config.yaml
hidden_size: 448
num_key_value_heads: 1
parallel_block: true
init_std_up: 0.0147
beta1: 0.9
weight_decay: 0.11
lr_head: 0.0066
decay_fraction: 0.854
final_lr_fraction: 0.02
Each number is 128 + 24 x the weight over its row's rms, rounded and kept within 0 to 255. Layers, rows and columns count from 0. The size above them is the row's rms in percent of the matrix's.

# layer 4 MLP down (transposed), 2688x448, rms 0.00965, rows 2359-2389, columns 0-111
size [ 74  82 147  70  52 213  71  65  63  65  64  63  63 235  67  65  69  73  71  71  71  71  65  61 242  73  56  50  61  62  72]
[[110 152 110 134 140 105  89 117 128 105 128 171 131 114 144 174 143 115  93 150 109 106 109 151  80 154 119 120 133  95 142 147 147 159 145 130 141 127 126 137 158 120 125 114 128 117 138 151 129 114 125 166 162 152 147 147 158 114  78 161 126 148  94 119 123 156  94 101 156 167 110  89 153 155 103 100 142 118 129 151 134 145 120  90  63 101 161 112 163 100 134 119 151 124 112 144 124  99  99 146 157 138 146 142 133  79  90  92 126 149 124 105]
 [ 64 187 134  82 140 116  89  92 116 145 108 171 152 114 162 120 127 133 156 140 145 119  86 130 174 121 118 140 164 117 126 128 154 139 126 149 142 146 153 137  97 122 145 120 129 144 166 156 166 119 148 118 151 114 146 165  92 123 110 134 166 169 128 150  91 105 107  58 128  91 133 121 129 121  98 101 144 165 170 141 121 146 131  98  71 131  94 158 139 128 106 132 156 160 136 160 148 123 124 107 171  96 112 155 118  94 124 112 141 144 112 133]
 [ 90 118 138  88 147  98 134 130  90 165 139 109 113 110 140 102 141 129 159 120 147 132 134 100 120 133 143 102 155 156  62 121 112 117 148 149 108 137  91 128 103 144 151 146 129 137 119 116 154 116 152 126 149 101  97 139  99 117 130 139 117 126 123 131 158 121 143 111 138 134 130 148 129 134  83 115 125 109 132 107 171  82 120 150 105 167  61 138 138 126 116 127 136 113 153 133 127 177 128  95 115  92  71 122 103 150 100 123  93 135 130 128]
 [ 98 121 106 138 144 115  96 126  99 156  50 141  93 117 131  71 149 109 105 112 105 123 109 135 121  83 131 118 129 160 144 146 125 188  95 162  98  96 127 172 160 119 120 127 178 103 159 133 119 134 125  92 135 151 128 154 127 168 129  92  98 124  98 126 131 151  77 143 140 131 145 129 112 137 166 130 146 105 116 132 112 143 159 138  73 126 137  98 138 159 129 117 129  94 140 121 103 117 127 147 105 184 123 128 108 122  42 119 129 129 132 133]
 [140 142 151 125 190 145 133 153 107 149  74 113 138 136 157  52 156 147 136  82 126 108  99 140 121 108 131 147 118 150 125 150 148 128 112 116 123 112 117 124 128 135 126 145 169 107 119 140  77 163  93 172 143  96 173 110 116 168 110 121 123 119 147 101 106 123 114  79  97 107 139 133 134 150 142 120 104 148 110 149 132 105 143 135  96 140  93 120 176 122 115 108 144 127 119 123 119  60 148 144 105 150 158 135 140 111 138 114 128 146 126 108]
 [121 152 145 138 120 151 126 143 160  97 129 149 169 140 112 188 126 140  90 142 154 135 110  81 136 109 149 113  94 127 112 152 133 149 141 171 166 119 149  97 115 138 128  84 138 106 104 128 145 103 140  98 151 128 175 164 136 119 134 105  98 102  93 148 147 142  90 128 145 135 161  89 163  87 153 142 115 131 107 144 131 119 134  97  40 113 125 163 128 160 132 126 107 136 149  89  94 119 134 155 137 117  96 188 129 102 108 128 109 160 162 155]
 [ 91 109  80 124 125 107 108 168 157 142  93 116 105 125  89 170 130 112  74 162 131 127  84 147 105 117  99 112 127 165 120 174 153 151 152 125 162 107 113 116 182 123 104  89 196 137 137 140 107 119 175 110 134 142  82 143 128 142 131 114 154 124 143 141 135 163 105  99 142 127 138 143 108 122 114 134 109 119 130 123 113 157 117 133  62 116 151  99 167 143 164  90 153 114 154 118 131 144 139 109 106 168  81 139 114 119  75 118 132 109 145 115]
 [102 109 137 104 114 148  80 137 112 118 108  89 117 106 132 119 157 137 129 121 128 132 112 159 108 129  80 129 156 137 127 105 170 150 157 161 121 148 113 125 142 169 108 140 103 133 139 146 135 107 124 162 183 128 114 158 151 143 141  90 157 131 148 106 105 100 116 112 149 127 147 128 109 164  88 126 125 100  71 118 138 152 139 180  80 147 126 143 146  64 149 152 139 118 122 145 106 100 130 106 100 138 109 119  88 123  97 116 120 131 125 144]
 [138 148 173 156 112 169 155 114 105 126 138 156 106 132 162 142  93 139 119 141  90 174 139  90 120 169 175 130 129 128 153 134 135 113 142 108 128 153 133 124 146  99 143 110 166 141  81 152  98 135  97 119 134 126 111  90 114 160 116 119  91 124 107 135 131 100 123 150 149 157 107 140 118 120 149 110 126 141 140  79 118 140 100 146 132 126 134 116 118 155 149 144 128 141 117 119  92 114 144 159 156 118 139 128 172  96 134 118 132 147 129 127]
 [171 150 140 159 132 144 106 103 166 120 141 134 107 134 155  98 119 112 116 113 158 113 113 131  98 125 134 132 151 117 107 134 149 146 118 154 139 146 116 135 131 156 109 118 166 136 136 160 142 126 118  98 156  99 134 116 147 113 114 118 131 101 149 141 148 109 135  78 102 123 143 129  95 144 115 135 147 150 135  85 132 175 150 149 130 116 155  60 137 150 137 116 157 141 112 119 109 154 137 109 161 101 120  98 166 143 129  57 133 136 140  98]
 [115 159 102 138 162 122 149 119 114 150 120 168 122 116 134 198 146 131  76 124 132 142 105 141 120 163 106 150 129 119 123 120 146 172 111 114 168  62 190 140 113 102 136 119 116 128 147 116 137 146 175 119 156 163 102 161 139  96 135 164 127 131  90 131 150 104  89 109 149 154 115 104 136 145 127  89 158 161 166 158 109 173 136 101 108 133 129 169 164 114 140 167 115 114 116 102 141 112 155 134 175 142 138 137 138  80 132 123 160 119 142 145]
 [132  69 177 138  83 138 132 138 158 133 140 115  92 150 115 107 110 132 144 156 102 136 137 105  84  94 161 115 133 126 159 137  74 144 175 119  98 114 142 110 145 139 123 164 108 146 137 122 102 120 106 130 133 160 155 127 187 100 144 117 116 109 130 141 165 134 122 176 133 100 121 189 134 161 142 125 141  68  95 114 135  81 124 175  64  65 170 110 107 127 140 136 146 130 140 116 142  98 126 137  78 108 115 127 120 172 127 122 145 143  95 131]
 [ 78 131 144 103 151 126  98 102 121 132 114 162 154 125 112 121 152 147 113 101 133 118 132 115 102 153  70 108 110  97  98 110 156 166 149 130 159  70 148 104 143 135 143  90  97 119 142 117 136 133 131 168 158 125 156 176 123 127  97 125 142 141 147 144 116 106 110  63 143 149 156 142 146 159 120  99 122 136 107 150 143 150  96 124   0 137 146 144 130 111 153 100 128 128 162  95 165 100 143  92 132 113 118 137 102  85 114 120 177 128 117 138]
 [129 123 120 125 129 103 107 102 130  98 109 170  90 137 166 112 111 132 128 131 146 102  96 134 133  69 134 169 102 134 128 118 153 113 126 135 100 120 137  87  68 163 160 114 128 126  94 151 119 129 116 167 179 152 105 152 103 112 136 106 165 109 115 135 164  90 132 166 142 157 137 110  93 158 127 132 109 151 119 125 120  94 104 149  91 157 139 134 124 128 106 121  97 142  98 134 129 156 137 166 103 109 123 113 138 154 145 142  93 137 167 131]
 [109 154  88 120 143 116 129 156 126 152 139 141 122 158 133 186 107 126 106 102 154  81  99 120 130 140  84 144 137 131 117 125 197 129 144 136 143 119 116 131 144 107  97 112 138 112 175 149 159 117 172 128 146 134 141 151 121 139 141 102 139  97 147  69 151 102 130 126 120 132 131 120 158 122  79 151 147  88 112 170 131 136 116 145  63 112  97 106 161 118 148 112 133 108 115 157 167 128 147 108 150 168 120 116 109 118 132 126 101  80 104 152]
 [132 113 129 138 122 147 105 135 120  68 122 139 143  99 110 129 137  97 115 156  61 146 103 149 125 113 140 131 116 111 145 138 135 136  94 119 115 141 134 167 152 155 122 103  78 109 127 114 176 140 125 111 133 164 149 163 136 134 134 114 195 134 137 134 132 123 110 152 101 111 113 130 148 181 126 110 170 126 160 128 116 157 112 121  97 111 128 137 146 161 159 122 132 118 145 130 103 139 104 165 167 142 141 173  76 122 136 125 129  89 115 176]
 [123 140  96 118 152 138  87 125 122 138 131 108 154 167 135 116 137 107 123  76 157 138 122 134 146 121  61 140 154  91 112  95 153 101 144 130 136 154 147 146 149 121  99 140 125 111 180  99 166 106  97 145 159 119 149 132 128 131 129 104 139 130 152 125 147 118 124 155 128 106 137 124 149 156 109 111 148  95 138 149 148 121 132 138  95  93 121 145 116  81 162 111 143  66 129 131 169 141 122 109 174 165 116 108  96 143 128 123 115 104 103 126]
 [162 116 147 141 140 120 123 124 129 123 171 122 114 127 120 111 112 126 102 160 113 132 165 147  93 109 126 105 164 112 116 131 151 129 154 164 139 154 154 100 152 133  79  81 136 178 118 134 121 147 112 123 120 120 108 125 168 131 165 146 158 103 116 127 130 152 139  99 135 135  99 111 118 133 129  92 127  78 101  90 114 119 140 161  73 159 155 124 135 171 106 136 120  94 133 149 124  97 121 145 125 129  92 128 151 128 173 108 121 118 124 125]
 [111 128 133 113  92 136  79 141 167 113 138 125 122  96 118  99 116 101 114 186 106 129  91 151 114 110 108 111 143 174 156 141 150 117 165 146 139 137  79 154 164 152 146 110 139 126 123 150 120  91 119 154 162 161 137 130 140 144 109 118 127 125 129 154  97 155 115 147 123 140 132 113 111 140  95 141 135 124 109 110 125 160 127 153  88 123 112 107 178 121 110 144 136 136 130 139 130 136 103 127  68 107 138 171  94 108 103 100  97 160 103 103]
 [ 91 144 133 107 135  89  82 141 111 163 119 195 132 141 142 212 142 119 106 102 153 123 107 111 124 107  71 106 132 104 124 102 149 135 153 136 109 131 109 108 100 140 154 135 117 110 181 110 158  87 132 151 132 126 165 143 120 109 120 135  99 154 159 121 110 139 109 111 116 139 183 134 156 121 110 114 126 136  80 155 156 110 124 111  29 117  98 124  84 111 143 105 131 145 137 111 125 103 116 106 133 140 134 103 139 120  79 128 144 146  89 105]
 [141 114 158 127 101 109 170 165 149 134 126 132 111 153 115 180 109 185 110 120 133 135 153 117  97 113 159  81 107 135 152 151 100 142 141 102 158 139 118 121  82 146 111 126 146 144  85 151 106 101 148 123 113 129 133 155 129 126 107 106 143 139 103 135 142 108 149 107 130 116 108 127 114 133 167 158 108 136  92  96 162 134 133 123 106 105 145 152 124 118  98 118 149 151 172 104 133 123 140 107  83  69 115 160 151 110 140 118 123 146 165 111]
 [103 112 141 102 140 109  82 113  78  92 111 130 138 143 125  99 172  93 113 118 130  95  95 143 121 112 115  83 113 113 145 146 165 117 137 150 130  84 122 136 158 135 146 109 129 104 168 124 148 130 120 120 135 112 152  93  85 113  95  77 140 127 136 120  95 164 109 143 114 130 116 142 139 142 127 114 149  94 167 148 136 115 144 122 103 117 141 131 137 159 147 109 103 138 131 153 113 129 127 140 127 126 130 136 119 158  90 147 128 109 109 145]
 [147 100 146 131 133 117 151 126 111 112 104 129 112 127 133  99 127 101 130 166 112 139 143 121 117  87 160 137 122 121 174 154 139 117 113 121 149 169  95 107 123 155 118 126 133 152 112 114 108  90  96 152 106 191 110 145 127  79 166 133 110  84 140 133 176 128 107 145 163 134 107 123 130 126 171 109 145  70 123 105  96 116  98 131 101 120  93 137 138 118 135 156 111  99 129  83 106 136 123 150 117 128 138 144 156 134 151 117 115 141 131 129]
 [109 120 151 123 109 112 103 151 128 136 133 127 137 109  72 177 151 161 106 141 133 107 101 143 118 107 109 100 100 179 135 142 189 152 156 134 143 116 169 120 106 149 169 135 102 130 161 140 130  97 169 200 166  96 156 130 124 143 104 129 138 151 121 137  67 144  82 147  89 119 132 148 130 160 129 112  98 158 118 121 149 131 115 129 108 144  84 115 122  98 116 125 128 140 133 109 153 129 133 114 113 124 160 147  90  99 111 154 136 108 102 140]
 [102 121 118 148 132 132 165 179 137 145 130 114 129 124 137 191  77 114 128 119  96 140 135 129 139  97 169 106  95 159 150 173 129 120 148 124 119 105 117 125 108 129 128 101 128 100 154 149 130 132 135 167 108 150 145 117 100  86 116 145 161 116 112 145 135 116 118 132 144 152 166  79 113  99 155 129  87 126 147  97 150 105 101 113 118 154  86 145 130 112 111 156 140 139 131 117 169 105 187 122 135 116 108 129 114 113 107 114 102 139 106 151]
 [ 85 153  85 137 115 143 104 114 110 116 152 117 117  88 136  97 103 110 107 128 125 144 117 138 127 105 101  97 128 138 141  84 150 103 165 117 106 136 112 116 137 140 153  96 114 118 139 123 122 101 146 151 138 124 126 126 138 179 167 123  98 148 127 157 103  67 166 146 143 124 141  98 100  91  96 129 148 142 124 156 114 122 115 137 153 148 157 143 127 111 161 120 110 142 128 169 101 126 104  99 132 125 115 112 111 119 100 149 104  96  97 151]
 [123 140 107 144 142 147 146 106 101 132 110 124 144 120 155 156 142 147 140  98 134 135 129 109 147 107 120 118 136 163 118 116 151 134 103 153 107  92 115 111 116 105  96 115 132 137 123 128 129 108 119 100 123 117 148 126 128 137 114 119  90 104 123 155 131  81  93  82 128 103 115 172 129  98 173 147 118 128 138 169 144 145 182 150  85  95 119 135 142 168 146 129 147 107 155 116 111  96 169  78 103 122 130 110 156 146 155  87 118 108 142 110]
 [ 98 111  89 104 125 131 121 126 115 131 169  96 130 126  71 113  89  97 127 142 129 107 131 134 144 123 110  96 123 126 155 148 159  79 128 150 124 134 107 155 117 115 103 136 125 162 150 141 171 102 171 151 148 152 114 117 142 118 145 126 141 117 140 140 121 137 117 183 158 140 130 100 102 131  80 137 144 162 151 109 123  87 139 149 144 143 132 106  87 119 139 136 120 124 136 151 149 144 153  77 121 145 118 188 113 112 116 119 113  73 118 160]
 [124 145 124  96 125 120 106 119 141 141 128  98 111 154 130  11 111 121 102 114 135  82 131 147  94 139 128 139 140  73 121 133 148  99 131 156 148 121 118 125 145 135 116 149 142 136 138 140 139  89 125  99 161 134 114 111 129 113 121 148 177 107 139 167 166 139 133  95  98 133 126 127 125 143 102 126 122 149 107  75 158 147 141 154 193 100 157 120 118 108 128 132 120 120 139 115 171 176 162  83 140 161 129 126 125 132 138 117 137 117 121 121]
 [ 98 139 125 122 137 143 120 135 113 120 114 115 154 152 151 156 159 129 113 119 113 168 115 146 141 190 125 106 121 128 140 116 167 126 162 132 120 111 119  91  89 168 176 109 141 120 105 129 129 134 120 103 136 133 110 113 127 133 139 111 133 162 109 129 148 140 128  53 134 156 128  91 107 146 167 107 147 157 126 153  94 136 101 141  76 128 108 142 142 129 109  95 147 126 140 104 109 124 110 130 116 118 113 147 101 118 117  74 137 156 133 145]
 [137 169 128 173 120 108 185 107 146 125 117 118 104 132 166 104 102  96 138 122 106 167 151 137 135 120 183 139 126 110 139 151  91 132 123 134 152 137 141 122 167 137 103 134 167 173  69 140 133 155  97  96 142 126  83 100  96 157 164 158 112  98 159 146 168 128 139 121 142 143 145  80 129 141 116 139 135 156 135  82  96 145 108 112 157 135 131 137 113 153  96 161 126 127 121 120 120 148 127 146 164 149 142 156 189 133 157  81 142 137 130 123]]
# layer 4 MLP up, 2688x448, rms 0.0145, rows 2360-2390, columns 0-111
size [ 87 151  81  64 221  77  79  68  80  75  66  71 253  78  75  72  79  77  76  79  71  75  65 241  83  65  63  72  75  79  80]
[[166  98  98 170 132 147 164 171 133  86 154  90 142 139  85 150 132 127  61 112 132 116 122 136  88 161 151 134  96 108  99  88 125 115 117 109  99 108 125 104 150  86 136 124 101 140 138  73 106 127 142 145 160 129 123 126 148 158 153 131  56 101 159 120 120 137 145 128  96 159 122 114  94 135 164 130  93 120 117 107 106 111 104 123 178  88 145 129 111 124 182  96 158 118 103 127  73 133 122 163  71 111 151 120 124 149 129  96 136 123 160 151]
 [133 143  98 162 131 168 125 113 140 117  84  94 130 147 157 107 118 106 100 117 102 122 153 139 152 134 132 100  97 120 160 139 151 128 100 108 112 137 182 130 174  88 143 154  79  67 135 120 148 145 154 129 116 135 145 125 115 118 115 136 141 146 156 136 101 156 162 162 131 117 150 127 126 149 156  99 118 151  67 142  99 143 138 134 102  86 136 110 121 117 168 159 132 171 121 158 140 107 149 173 134 152 156  95 152  79 131 122 176 128 153  94]
 [148 130 109 106 162 146 128 131 114  98 201 137 137 158 133 121 124 125 148 131 131 116 150 146 136 176 135 142 114 117 153 134 145  98 168 125 157 165 128 107  96 165 141 119  65 151 108 101 145 124 135 146 117 109 113 114 128 136 109 159 171 145 137 150 117 124 163 161 131 126 118 120 146 133  84  79 115 145 102 118 142 110 114 144 148 172 123 153 104  92 181  93 126 141 138 124 138 105 118 113 160  77 111 171 145 118 178 151 106 118 120 138]
 [134 128 120 139  76 119 131 103 141 102 150 136  98 128 133 152 107 117 167 131 105 138 168 132 166 166 104 157 143 138 148 143 112 146 185 139 188 155 158  87 121 111  78 115  53 152 142 116 201 136 146  73 118 137  76 156 138 102 123 124 127 141 136 136 127 119 128 119 131 148 101 145  75 120  91 105 144 155 140 118 123 130 130 115 160 127 151 134  83 113 142 112 117 125 146 101  80 153 120 143 182 110 141 124 150 122 115 125 131 115 157 161]
 [137  66 121 130 141 143  98 144 125 125 137 154 136 136 182 189  85 118 115 115 101 143 172 140 141 175 102 124 158 114 134 125 152 135 104 100 142 112 127 128 102 103 116  84  96 125 155 103 118 140 116 115 115  98 167 133 137 159 137 143 154 183  96 129 148 156 138 106 146 134  98 156  74 142 109 140 107 113 112 150 106 140  98 127 129 122  71 124 153 141  98 151 117 117 150 173 125 127 153 145 103  98 127 103 117 148 142 135 157 108 121 163]
 [147 133 118 110 129 151 158 146  86  72 142 167 141 184 117 150 100 157 134 134 123 139 148 137 147 142 128 162 168  82 112  89  84 106 104 159 136 150 138 126  92 130 128 183  74 141 134 132 131 130  81 148 119 121 105 134 122 136 116 166 106 143 133 139 139  48 161 124  92 133 110 119 148 154 126 123 118 118 144 146 126 136 153 163 148 102 112 143 113 103 107 112  79 140 141 121 137 103 117 126 140 133 150 109 140 174 149 145 139 145 119 144]
 [131 146 130 145 175 144 163 137  93 113 144 162 132 134 103 122 127 112 131 118 125 128 137 111 143 130 123 118  72 204 137 140 119 122  89 131 165 110 129 114 110 114 107 157 155 133 134 106 102 137 129 106  91 135 138  77 110  96 119 162 105 128 141 149 150 120 140 141 109 166  96 129 166 107 153 118 106 131 200 125 127 113 141  75 142 104 123 140  91 203 111 162 109 159 127 105 161 116 110 153 138 136 156 143 168 137 122 117 127 113 160 122]
 [137 109 121 126 121  84  98 140 154 125 143 114 180 117 137 140 175 122 146  93  98 105  79 158 169 114 121 138 114 143 128 137 123 159 100 127 161 143 157 121 133 121 117 120  62 136 161 123 162 194 126 147 106 153 129 122 154 102 143 137 179 132 157 136 113 140 134 153 123 122 117 119 139 139 115 113 132  99 112 160 152 106 135 106 157 179 132 138 141 128 108 128  99  86 125 150 149 143  92  99 119 121 140 170  86 129 114 142 135 126 140 117]
 [126 125 115 125 118  91 137 140  86 117 121 143 154 103 107 151 115 120 107 122  73 121 141 146 180 138 126 146  84  99 145 109  77 132 140 111  98  76 144 106 110 120  97 148  89 108 147 127  95 110 134 168  94 150 120 148 137 120 124 159 122 131 127 117 120 122 127 149 157 155  89 102 135 119 145  96 113 115 178 132 131 105 134 126 120 107 126 188 141 146 114 133  98 137  80 129 163 122  99 167  93 131 100 162 141 121 126 143 109 111 149 134]
 [118 106 158 117 121 137 103  99 206  84 161  94 128 122 131 128  91 107 172 104 155 145 129 129 152 120 132 105 142 165 106 153  84 114 139 140  86 140  58 125 143 171 111 105 148 106 144 155 107 121  96 128 129  92 141 125  67 162 126 106 133 138 127 111 117 113 103 116 124 110 124 135 114 123 110 189  82 144  92 154 148  96 156 122 158 128 112 120  91 155 132 102 137 112 150 139 133 147 160  91  88 128 154 115 116 117 133 116 106 133 125 121]
 [108 160 107 125 142 145 103 107  39 123 112 151 159  81 166 114 127 124 162 135 107  95 165 145 146 121 170 153 100 142 133 126 191 118  70 100 154 140  84 161 113 132 171  87 144  91  90 143 166  93 130 141 118 104  90 102 117 152 127 134 172 121 125 176 115 122 149 121 121 132  82  94 125  92 127 170 146 139 106  98 121 169 143 129 122 154 138 110 158 128  94 124 124 125 112 110 113 138 104 132 158 131 122 171 155  98 149 114  97 104 146 132]
 [161 157 121 156  74 149 153 179 123 120 128 100 118 101 154  91 104 121 111 164 166 117 120 133 168 139 215 118  99 169 123 120 109  70 129 140 104 145 118 152 150 131 114 140 143 113 155 122 155 109 123  90 120 144  92  76 122 126 131 130 155 131 125  92 137 141 118 159 104  89  98 123  93 111 138 128  96  91 143 101 127 109 148 130 153 102 140 119 138 135 132 182 131 146 112 136  86 130 134 171 114 110 144 107 132 158 149 113  70 123 136 122]
 [103 128 140 129 145 143 139  95 126 104 106 135  79 120  99 117 113 127  87 102 149 131 144 110 115 133 136 160 107 157 126 104 153 126 148 150 143 119 182 132 133 121 109 135 112 158 129 146  99 135 112 129 136 125 103 151 138 151 122 131 157 112 151 125 124 106 125 150 139 154 116 159 141 165 115 118 113 138  97 136 124 115 104 119 127 136 114 143 153 164 113 121 149 198 111 181 133 130 109  92 100 130 142 128 155 198 144 145 157 114 159 136]
 [130 111 140 114 120 131 154 104 135 104 136 116 144  87 119 132 144 136 150 153 122 157 122 126 149 134 123  99  91 123 108 124  73 131 115 120 147 109 104 145 118 146 155 140 123 117 131  79  74 126 128 149 142 117 113  94  96 171 180 185 120 149  98 130 122 158 123 108 124 162 131 145 105 109 186 134  94 141 173 132 142 134 149  90 138 114 127 156 132 168 149 142 147 131 139 111 125 121 122 128  70 149 123 112 131 153  97 142 152 158 114 110]
 [128 146 134 117  83 114 168  79 107 173 162 112 117 148 144 138 107 135 124 116 218 126 157 136 102 160 166 112 162 101 124 110 139 141 160 162 142 149  93 125 109 112 133 151 165 157 134 111  84 108 148 156 127 104  89  96 123 149 132 112 111 107 136 137 139 134 170 106 120 128 128 145 163  97 138 142 104 144 103 141 109 105 160 128 161 108 120 125 112 132 106 128 101 176 123 122 129 129 142 108 112 124 120  85 131 150 104 142 135 152 149 116]
 [123 122 142 110 122  85 165 108 172 127 138 122 107  72 136 138 118 160 117 168 143  97 102 116 107 151 139 109 107 189 107 137 120 133  64 123 110  89 128 131 131 142 127 115 134 126  70 140 103 122 153 112 119 127 126 143 113 131 117 129 144 128 119 117 100 112 139  72 117 141 136 149 105  82 102 131 122 153 116  80 110 104 131 118 102 153 142 119 138 142  90 176 142 154 150 134  73 142 144 170  85 115 128 130 122 117 115 161 133 182 134 101]
 [126  97 146  78 151 137 139 118 136 149 109 117 131 118 110 130 131 150 147 132 161 121 104 111 159 115 140 126  56 172 145 141  90 144 108 101 105  97  77 162  77 119 141 157 140 105 163  97 148  83 144 148 125 122 192 112 104 144 126 126 113 124 111 120 148 136 126 139 122 136 134 120 126 140 149 171 122 126 177 165 167 117 119  95  96  85 108 169 120 107 169 155 128 144 125 101 153 117 123  99  97 117 142 116 124 138 100 157 146 133 129 129]
 [110 151 113  79 194 173 161 153 134 109 151 136 156 125 118  73 151 158 101 105 162 131 135 128 107 158 125 131 104  93 121 110 100 138 136 131 123 129 141 100  86 124 130 124 114 135 131  92 157 156 152 115 113 108  97 145 144 120 126 129  98 118 135 151 149 130 167 119 120 127 117 146  95 134 134 114 127 133 154 126 142 109 123 105 134 115 116 144 103 131 124 106 119 133 127 159 148 116 143  97 184 134  87 130 168 151 160 116 167 128 129 150]
 [141 150  82 157 114 143 151 130 136 125  79  93 134  87 118  99 133 141 149 145  92  94 117 148 132 144 129 105 139 155 124 120 121  95 118 133 117 103 159 131 130 136 130 143 150 141  96 139 132 164 151  99 116 135  93 145 124 157 132 136 125 128 114 144 124 144 138 122 136 127 127  84 101 145 151 102 123 120 214 122  96 131 113 168 148 120 126 137 182 128 134 160 164 123 146 174 151 112 141 154 114 120 136 134 155 120 165 125 116 119 131 178]
 [117 129 126 173 156 149 124 104 120  88 174 145 136 131 160 131 142  75 175  98 105 122 117 139 110 159  88 139 157 117 140  95 190  95 130 143  81 126 150 143 135 164 136 149 102 129 196  78 120 170  95 137 129  94 121  91 156 155 105 150 120 114 166 170 121 157 126 118 145 102 100 142 125 102  97 112 139 130 152 140 118 101 138 152 123 146 153  89 128 124 177 134  97  95  83 137 107 119 107 128 142 144 147  95 117 130 118 150 127 106  75 138]
 [162 143  86 138  78 116 145  87 110 178 155 151 118 107 123 132 134 151 144 110  96 144 144 137 105 167 148 168 136 143 129 110 131 170 129 108 108 167 134 131 131  93 119 137 127 177  86 119 112 131 139 155 111 146  93 156 154 192 140 166 158 111 126 152 156 106 154 157 120 121 149 122 131 105 128  89  84 156 121 107 111 131 116 144  96 182 118 100 140 135 105 130 131 142 119 114 141 146 116  99 121 137 103 165 137 110 142 105 112 147 171 150]
 [114 136 137  93 163 126 111  73 118 134 164 128 135 137 120 121 101 125 136 119 139 136 126 143 126 140 129 123 136  95  95  91 111 121 132 102 133 130 105 163 110 104 132 128  98  93 121 143 121 150 183  95 145  62 165 155 122 153 120 117 110 134 139 134  87 127 147  74 102 126 134 127  81 149 129 144 141 113 122 146 131 137 162 134 140  87 151 112 106 161 133  92 104 210 132 147 105 130 113 114 108 122 116 112 109 148 107 149 110 110 139 127]
 [147 148 100 136 138 134 147 162 134 119 116 136 141 118 167 105  98 120 105  86 139  86 133 117 143 148 170 119 120  30 133 108  75 108 130 127 104 127 110 108 110 133  94 130 178 111 111  87 133 130 101  85 100 162  91 100 146 114 128 120 150  93 135 134 190 109 158 111 158 148 108 129 144 120  98 157 158 108 170 132 141 102 139  96  98  99 115 172 139 136 126 107 124 116 146 129 136 143 137 123 137 125  93 117 174 151 135 103 123 147 117 138]
 [106 125 179 112  97 144 125 117  74 115  99 155 134 151 112 126 117  95 126 113 114 145 196  99 103 146 111 131 171 114 145 147 133 121 159 146 123 144 111 114 105 116  79 159 102 115 116 126 136 136 118 143 132  99 125 111 135 145 156  92 168 172  93 131 100  94  98 155  83 140 102 168 106 159 116 137 175 140 111 152 115 157 151 140 124 152 117 154 129 114 152 114 114 131 127 145  99 121  94 129 105 161 213  99 125 158 134 116 200 110 172 121]
 [147 107 143 107 174 129 143 114 139 109 137 140 127 152 108  82 143 133 141 166 112  86  97 138 131 128 154 136 160 160 112 137 108 148  62 113 163 118 124 125 142 113 127 167 157 152 138 120 109 170 115 102 125 125 118 139 148  99  91 128 134 130 134 112  92 161 101 157 140 149 122 160 178 156 137  96 117 104 177  95 128 163 129  86 137  89 111 141  98 143 122 126 146 143 137 120 173 113 118 135 134 128 125 141 142 125 138 113 164 153 171 103]
 [142 139 135 111 160 104 130 171 158 133 177 153 100 169 156 137 112  98 112 158 128 108 109 124 106 155 138 136 122 154 110 142 113 170 171 121 180 164 112 114 158 108 149 174  84 124 141 109 137 160 152 152 140 116 141 120 144 141 139 124 171 156 123 116  89 162 128 175 133 143  92 115 183 139 151 127 112 111 127  93 117 145  55 105 152 132 130 132 108 101 114 106 154 107 121 117 129 128  88 165 125 144 104 139 116 112 112 126 191 151 136  99]
 [126 155 145 115 146 141 122 123 141 107 188 150 139  83 147  88 154 143 113  97 132 121  95 108  98 127 113 108 133  96  93  93 130 183 167 129  92  98 123 124 131 128 155 134 133 126 103 105  95 132 124 130 142 120 126 135 106 145 134 137 110 128 132 115  99 123 181 106 103 141 125 143 192 129 199 157 132 111 116 135 133 134 115 108 132  86 130 177 139 135 105 143 130 129 132 143 138 106 126 121 105 140  99  48 125 141 118 117 161 156 118 118]
 [109  93 126 110 137 143 197 155 177 123 179 140 152 120  91 132 141 131 116 114 121 123 112 112 181 112 144 122  93 134 114  97 128 165  87 101  94 126 139 158 129 131 107  72 117 128 105 117 136 142 133 181 108 103 173 150  91 164 133 123  91 136 129 107 122  84 149 162 145 110 103 114 159 106 170 127 131 149 187 154 115 122 119 121  67 138 133 169 131 152 113 131 130 134 134 111  89 125 104 188  95 100 131  94 132 145  89 145 103 140 144 144]
 [152 127 147 143  94 100 133 127 168 118 149 137 123 130  70 156  81 108 134 137 145  98 138 162 142 112 143 171 111 147 130 129 129 124  90 142 153 148 136 171 157  85  53 114  93 138 173 122 135 142 119 163 115 136 146 140 133 133 104 132 127  93 143 131 131 124 111 159 110 148 105 166 155 111  67 122 116 129 117 124 118 112 156 128 161 125 140 105  76 113 163 150 128 136 105 139 115 146 139 138 141 125 152 125 128 129 123 128  94 101 108 154]
 [115 100 129 122 139 145  71 125 124 111 173 132 145 119  88 164  89 137 131 137  93 109 137 138 159 140 113 167 134  91 115 118 131 121 119 123 138 142 121 154  95 107 124 112  66 117 218 103 119 153 142 130  87 117 169 166 147 113 114 127 152 161 138 118 117 120 121 149 130 132 115 147 115 110 148 113 134 117 119 180 139 118 146 146  97 124 151 165 115 111 165 109 136 134 104 131 138 140 111 135 110 110 148 113  88 151  82 176 112 104 129 120]
 [154 139 117 176 192 154 123 105 156 115  96 125 134 104  87 150  95  87 110 138 105 127 142 166 128 144 150 108 142 110  95 116 159 119  77 127 110 127 138 160 133 100 142 126 152  90 115 131 126 147 111 134 107 110 154 158 159 151 107 128 137 140 138 131 150 132 157 151 118 140 139 150 131 144 164 154 156 121 198 166 130 149 116 135 116  84 116 116 176  96 189 158 170 126 124 126 221 133 105 132 129 144 120 124 135 102 153 134 125 120 144 140]]